Weights of a small transformer language model: LayerNorm before each block, biases.
Each number is 128 + 24 x the weight over the matrix's rms, rounded and kept within 0 to 255. Layers, rows and columns count from 0.

# layer 4 attention query, 128x128, rms 0.137, rows 0-48, columns 64-127
[[ 92 127 105 131 146 160 150 155 132 149 112 132  98 136 134 146 146 142 109 180 132 132 145 117 168 119 165 142 123 100 113 123 117 163 149 152 126 148 147 139 128  98 111 155  96 152 119 138 105 124 136 148 137 119 157  96 101 146 140 108 139 105 139 107]
 [ 98 139 134 110 120 129 116 160 140 135 158 155  91 115 143 153 104 131 114 140  91  99 145 139 158 179 131  64 122 157 146 145 129 103 144  83 164 163 145 143 150 156 161 148 135 128 137 122 121  90  83 162  84 139 118 106 101 123 109 100 133 114 151 152]
 [ 98 114 110 117 118 170  76 134 122 138  94 126 157  93 159 157 117 146  91 121 137 148 129 127 157 160 151 146 115 135 162 152 140 146  89 133 143 111 172 131  71 147 152 115 106 133 127 119 146 111 107 106 100 131  93 120 158 135 155 123 133 167 114 142]
 [156 150 141 128 134  96 101 134 135 165 137 101 126 167  96  91 144 132 139 158 138  92 139 148 137 135 159 133 139 127 149 119 138 130 118 125 122 121 135 149 136 155 165  98  99 113 122 117 115 135 116 149  78 128 146 121 151 142 114 130 125 158 150 113]
 [139 136 108 158 137  79 117 126 100 130 126 160 103 157 135 113 137 119 104 164  89 132  62 121 102 138 126  87 114 157 162 114 131 180 119 155 118 151 120 155 104  95 138 116 138 140 118 134 152 155 103 136 106 117  96 120 110 127 144 122 142 134 115 106]
 [156 137 130 173 117  91 173 105 124 117 169 118 140 125 145  94 118 121 118 119 127 135 110 129 138 119 162 143 122 102 168 101 169 130 136 154 125 175 138 140 133 133 162  99 104 139 107 151 148 138 133 139 131 111 136 116 142 144 162 117 129 105 122 105]
 [141 143 117 106  93 151 118 130 107 113 121 154 149 175 109 117 118 184 152 120 148 150 137  93 130 118 138 145 106 123 135 108 106 130 103 119 132 148 126 148 170 153 130 112 131 100 152 113 122 126 114 118  71 118 129 113  69 142 125 133 127 130 127 119]
 [ 97 127 114 107 154 164 104  66 142 127 161 157 142 104 121  90 138 107 157 123 135 131 175 107 105 143 162 108  95 148 114 146 134 117 115 160 126 140 148 140 140 128 115 134 172 122  98 130 122 121  99 165 114 102 127 105 130 135 107  91 131  68 171 108]
 [110 135 146 133 112 136 141 101 122 151 150 120 159 113 160 125 156 148 121 124 147 124 114 171 146 141 132 143 158 140 117 117  88 117 162 106 155 160 180 112 101 147 133 137 123 118 141 131  88 129  95  83 151 134 106 125 142 151 124  91 108  88 134 130]
 [130 154 116 146 102 131 133 124 101 132 113 130 123 124 107 148 109 122 161 154 145 124 121 112 131 115 163  56 124 133 168  92 113 110 156 150 137 155 129 122 166 181 129 138 192 118 113 172  99 171 128  97 130 111 127 120 134 121 140 154 152 141 105 129]
 [136  94 132 134  96 128 149 118  92 109 118 151 157 125 144 142 124 150 129 138 121 113  98 144 145 125 129 128  71 134  78 156 104  90 152 128 117 165 114 134 125 130 161 171 122 112  97 133 130 140 148 167 143 151 129 120 109 144 148 101 130 135 141 132]
 [103 146 169 108  76 106 113 143 118 132 122  76 126  91 143 139 131 111 125 101 105 103 136 125 102 146 118 100 150 101 120 170 145 114 159 116 113 117 114 110 104  94 164 106 117 121 130 101 134 152 121 104 167 133 137 125  86 121 150 111 113 129 147 143]
 [143 111 131  98 138 125 149 149  99 106  98 150  89 115  79 129 146 131 113  93  92 143 138 125 137 132 138 125 112  84 160  95 107 102  99 136 141 154 121 165 106 123 151 137 138 161 151 145 134  89 141  86 140 134 101 119 125 159 142 136 115 174 157 162]
 [104 119 140  72 149 145 157 146 102 128 171 128 114 164 135 121 135 155 120 131 146 116 109 159 137 107 120 160 150 127 126 169  83 159 143 128  86 142 122 101 157  79 131 130 100 133 135 140 144 131 125 141 127 134 123 112 102  78 118 129 105 127 112 165]
 [127 126  97 101 157  91 136 114 125 101 154 161 123 139 134 129 173 135 151 140 142 133 144 156 139 117 110 139 119 108 158 108 111 135 110 125 110 120 135 127 156 108  86  99 158 128 143  90 138 120  99 129 124 141 146 101 146 167 168 141 102 118 122 140]
 [151 187 138 129 145 123 129 171 116 144 128 127 103 164 110 127 150 139 126 124 136 132 182  98 147 149 162 136 142 180 156 106 146  89 147 136 115 108 103 171 129 104 131 121 151 110  97 145 104 142 145 113 129  85  80 186 106  98 162  99 144 130 108 179]
 [137 106  99 101 130 129  98 143 101 122 140 138 133  95 131  93 137 143 104 118 127 108 121 135 140  91 148 159 114 115 144 157 110 129 149 121 106 179 169 113 149 140 134 138 109 149 136 108 125 117 100 114 136 130 127 110  81 132 142 102 131 111 104  91]
 [125 112 146 105 153 112 115 130 148 131 134 110 153 161 133 136 144 140 157 160 111 128  99 118 130 111 127 156 150 135 108 152 119 114 117 113 138 162 163 135  97 111 135 109 161 127 152 160 121 110 123 174 166 120 124 120 124 145 114 150  94 125 121 148]
 [157 181 115 140 100  84 169 146 112 130 147 150 143 138 153 103 101 138 127 145 142  92  97 118 138 129 150 143 157 162 102 164 122 162 147 130 130  96 152 115 109 131 126 122 122  98 123 197 124 165  78 101 148  93 124 101 111 145 106 123  95 149 100 159]
 [129 139 113 132  80 150 149 145 116 123 117  91 113 111 166 123 122 142 156 138 143 101 138 173 119 118 168 117 145  94 131 139 118 153  62 129 120 136 130 165 131 149  95 122 172  87 146 107 117 154 138 138 127 111 117 109 104 139 129 141  90 160 115 163]
 [143  85 130 128 150 106 104 138 132 100 108 137 144 153  94 137 148 149 125 145 159 125 118  66 123 105 147 143 109 149 142 111 145  91 136 127 125 127 132 135 130  78 143 133 100 162  94 107 150 160 126 112 128  88 105 122 130 135 151 148  74 110 192 176]
 [ 83  58 148 137  89 101 130  91 138 117 160 165 140 132 151 152 136 116 126  95 141 114 105 140 109 105 109 161 161 114 139 112 154  96 116 154 139 152 115 158 147 133 113 138 132 113  99 163  98 159 110 142 127 114 116 160 135 127 137 150 170 136 128 110]
 [141 117  86 196 118 112 148 104 120 101 137  94 101 147 124 158 150 138 163  93 176 173 120 134 122 109 143 146 143 151 112 160 157  96 137 101 120 153 114 145 127  99 135 159 112 125 154 145  98 118 135 110  92 160 111  91 126  88 143  97 119 158 127 106]
 [153 138 134  96 147 125  90 140  99 128  92 170 138 142 118 140 130 128 121  93 163 106 143 145 103 123 119 137 107 142 155 140 107 142  91 138 118 113 115 122 146 149 140 134 120 142 145 123 146 136 112 121 134  81 118 123 150 134 130 102 108 140 151 136]
 [112 105 136 135 139 131 135 125 117  74 169 101 113  97 146 101 154 116 139 105 167 117 103 152 110 137 186 159 175 142 145 115 121  74  79 131 165 130 134 142 139 125 167 138 135 137 110 137 125 134 110 118  94 133 139 122 109 116  96 157 128 141 161 111]
 [111 113 102 122 128 131 122 147 139 110 149  77 153 122 138 113 162 166 134 140 130 101 137 108 145 115 136 104 126 150 160 166 129 132 120  86 147 148  98 142 138 105 100  94 107 130 169 126 120 144  95 108  80 108 153 100 170 100 130 135 138  82 105 148]
 [129  91 127 101 135  83 138 177 143 120 143 123 105 151 183 153 110 182 131 113 147 175 132 111 119 148 104 104 128  93 123 117 134 109 172 135  99 125 160 122 121 151  85 121 144 135 126  94 135 184 111 130 116 124 109 156 137 135  85  92 121 121 130 115]
 [114 186 102 136 190 108 156 149 128 158  85 138  95 106 185  93 126 118 161  84 170 112  99  72 143 133 111 107 103 154 150 141 121 179 142 113 143 139 112 168 107 150 129 120 133 186 102 105  98  99 167 148 107 160 171 132  99 176 103 141 125 124 136 128]
 [148 116 108 135 129 100 102 131 125 125 140  98 155 104 126 124 174  88 113 135  99 142 135 117  72 165 135 156 142 139 132 167 113 167 150 114 146 142 119 160 118 136 115 146 146 156  94 151 148 120 118 139 101 154  97 152 145 118 151 154 135 125 142 164]
 [147 100 115 115  84 125 149 130 130 152 117 188  88 133 121 130 127 117  82 150 156 120 109 134 133 141 161 134 143 154 128 157 147 170  88  66 105 113 158 116 147 156 119 110 102 137 132 165  95 144 171 116 128 103 105 141  99 178 129 178 167 123 129 138]
 [156  85 181 128 140 147 140 135 140 105 162  98 114 130 132 126 123 135 121 121 113 154 135 154 139 154 115 111 172 132 114 128 140 159 126  91 107 136  96 132 157 125  95  99 133 133  85 167 110 112 132 136 153 120 147 129 133 136 160  71 109 125 129 128]
 [149  98 119 116 142 107 116 130 110 158 154 114 137 144 129 167 147 127  68  93 118 103 152 142 112 110  97 119 135 138 126 132 100 136 141 123  82 133 107 160 124 142 113 167 120 112 115 141 148 116 104 146 144 152 113  91 136 115 133 160 118 153 167 120]
 [ 73 137 125 118 129 140 138 161  66 111 120 148 122 122 126 124  87 105 143 130 141 148 133 137 120 127 145 108 153  95 106  97 132 126 143 132 139  77 148 156 133 143 115 124 132 134 125  86 137 139 172 122 147 126 141  80 149 145 113  96 133 114 168  92]
 [122  88 104  74 133 123 117 126 152 156 155 196 107 110 136  88 145  98 124 152  93 126 104  95 122 130 100 178  95 162 122 119 107 160 160 126 110  78 162 115 101  98 135 151 163 148 179 138  75 152 128 118 141 127 103 154 144 114 111 102 132 140 113 117]
 [172 111 128 123 124 139 118 145 126 129 154 141 136 180 113 111 106 124 141 105 174 108 139 134 139 113 119 132 111 162 131 148 135 137 100 117 168 142 112 144 119 108 120 125 128 146 125 157 177 164 104 159 135 149  74 161 123 151 137 137 142  86 129 103]
 [106 156 184 154 119 111 129 168  85 142 146 107 117 137  95 132 137 154  98 122 186 171 161 124 147 141 116 127 120 157 163 157 148 142 108 145 120 124 141 114  97 149 103 126 135 120 102 120 140  77 142 134 129  99  83 105 131 131 128 147 139 100  84 130]
 [124 152 185 123  77 115 112  92 128  96 116  99 110 175 121 134 129 159 159 155 126 126 118 134 156 122 148 109 111 123 121 180 158 139 127 117 145 128 167 182 132 114 129 129 119 134 148 144 116 151 157 131 119 155 138 126 145 102 140 168 142  85  83 140]
 [132 128 162 101 158 121 126 134 104 117 113 125 108 119 120  82 145 106 172 107  94 126 125 142 118 110 129 118 108 128 163 132 122 108 194 150 155 106 150 124 121 143 125 102 111 125 159 147 114 113 110  95 161 119 144 130 173 123 119 117 127 152 166 112]
 [112 132 168  85 110 119  97 118 153 125 149 134 110 127 106 131 119 115 157 128 101 141 110 149 124 109 128 122 182 155 106 103  98 149 134 107 165 142 131 134 110 145 151 156 105 106 103  95 136 115 131 138 112 136 111 146 148 151 133 141 107 130 131 141]
 [132 146 158 161 126 127 132 182 147 117 113 101 134 130 133 143 139 154 143  63  91  98 103 116 202 141 100  77 131 172 145 151 142  84 132 138 105 147 148 155 131 115 151 135  74 153 156 145  87 131 130 153 146 141 110 168 116 100 116 102 127 163 107  90]
 [113 145 160 123 126  87 119 136 139 169 116 137 131  92 140 153 152 110 152 124 150 141 144 137 116 119 126 115 120  99 166 124  88 114 123  80  86 179 102 144 122 143 146 164 129 105 156 106 136 152 115 122 140 123  81 144 139 104 170 126 145 104 114 117]
 [158 129 108 113 115 130 134 124  87 177 108 111 102  89 124 174 120 128 143 129  74 115 139 137 144 114 116 183 181 101 173  79  98 139 167 121 124  90 122 122 125 169  99 137 146 164  80 164 147 117  76 138 119 121 131 129 113 121 102 162 125 110 103  98]
 [138 134 100  93 107 141 144 124 110 108 141 117 107 103 160 141 130 146 140 176 159 127 138 133 123 148 123 117 126 159 136 135 134 108 152 142 123 167 126 123 125  90 146 108 139 148  79 107 130 146 113 141 133 112 139 107 114 150 128 151 115 148 161 124]
 [126 138 165 110 112 117 149 135 155 116 105 146 120 105 122 109 159 112 160 120 159 162 137 114 182 145 169 109 146 134 169 156 153 125 120 130 141 149 137 149 130 160 105 136 123 122 112 117 137 135 133 129 116 140 137 141 133 110 121 146 130 124 174 128]
 [ 88 165 100 126 161 136 111 160 117 115 107 140 125 181 161 145 131 109 147 119  75 128  64 141 118 159 134 130 122 117 136 112 117 143 114 188 112 125 104  82 128  81 133 127 134 181 126 139 144  93 154 159 135 129 123  91 139 151 132 157 139  84 137 124]
 [153 137 121 111 178 125  85 103  93 116 111 147 112 100 141 130 119 101 136 102 144 148 125 166 137 137 108 153 103 121 102 139 154 106 132 150 125 156 198 154 178 117 111 124 118 133 129 123  86 161 106 150 104 136 133 133 130 149 113 169 120 119 119 100]
 [136 117 125 135 104 153 155 112 132 122 111 107 140 101 170 121  86 114 122  98 110 137 124 156 152 120 130 111 125 174 101 137 111 143 110 148  90 114 114 146 140  86 160 122 118 171  97 112 145  93 130  73 120 127 156 129 139 118  98 151 126 140 133 120]
 [121 151 134 180 125 122 158 121 133 107 133 113 129 119 114 135 118  98 106 102 122 128 141 145 130 145 120 160 102 123 132 139 113 134 155 109 169 141 159 110 128 105 147 121 124 133 160 149 150 141 148 131 125 122 108 100 127  97 105  98 112 157 164 127]
 [162 131 143 105  80 127 126  96 137 146 117 108 121 159 146 145 126  74 110  98 143  99 126 115 122 149 160 136 181 114 119 166 123 170  95 152 131 114 107 170 169 112 119 123 130 138 129 107  90 100 154 131 143 100 113 137 150 112 145 122 110 122 150 144]]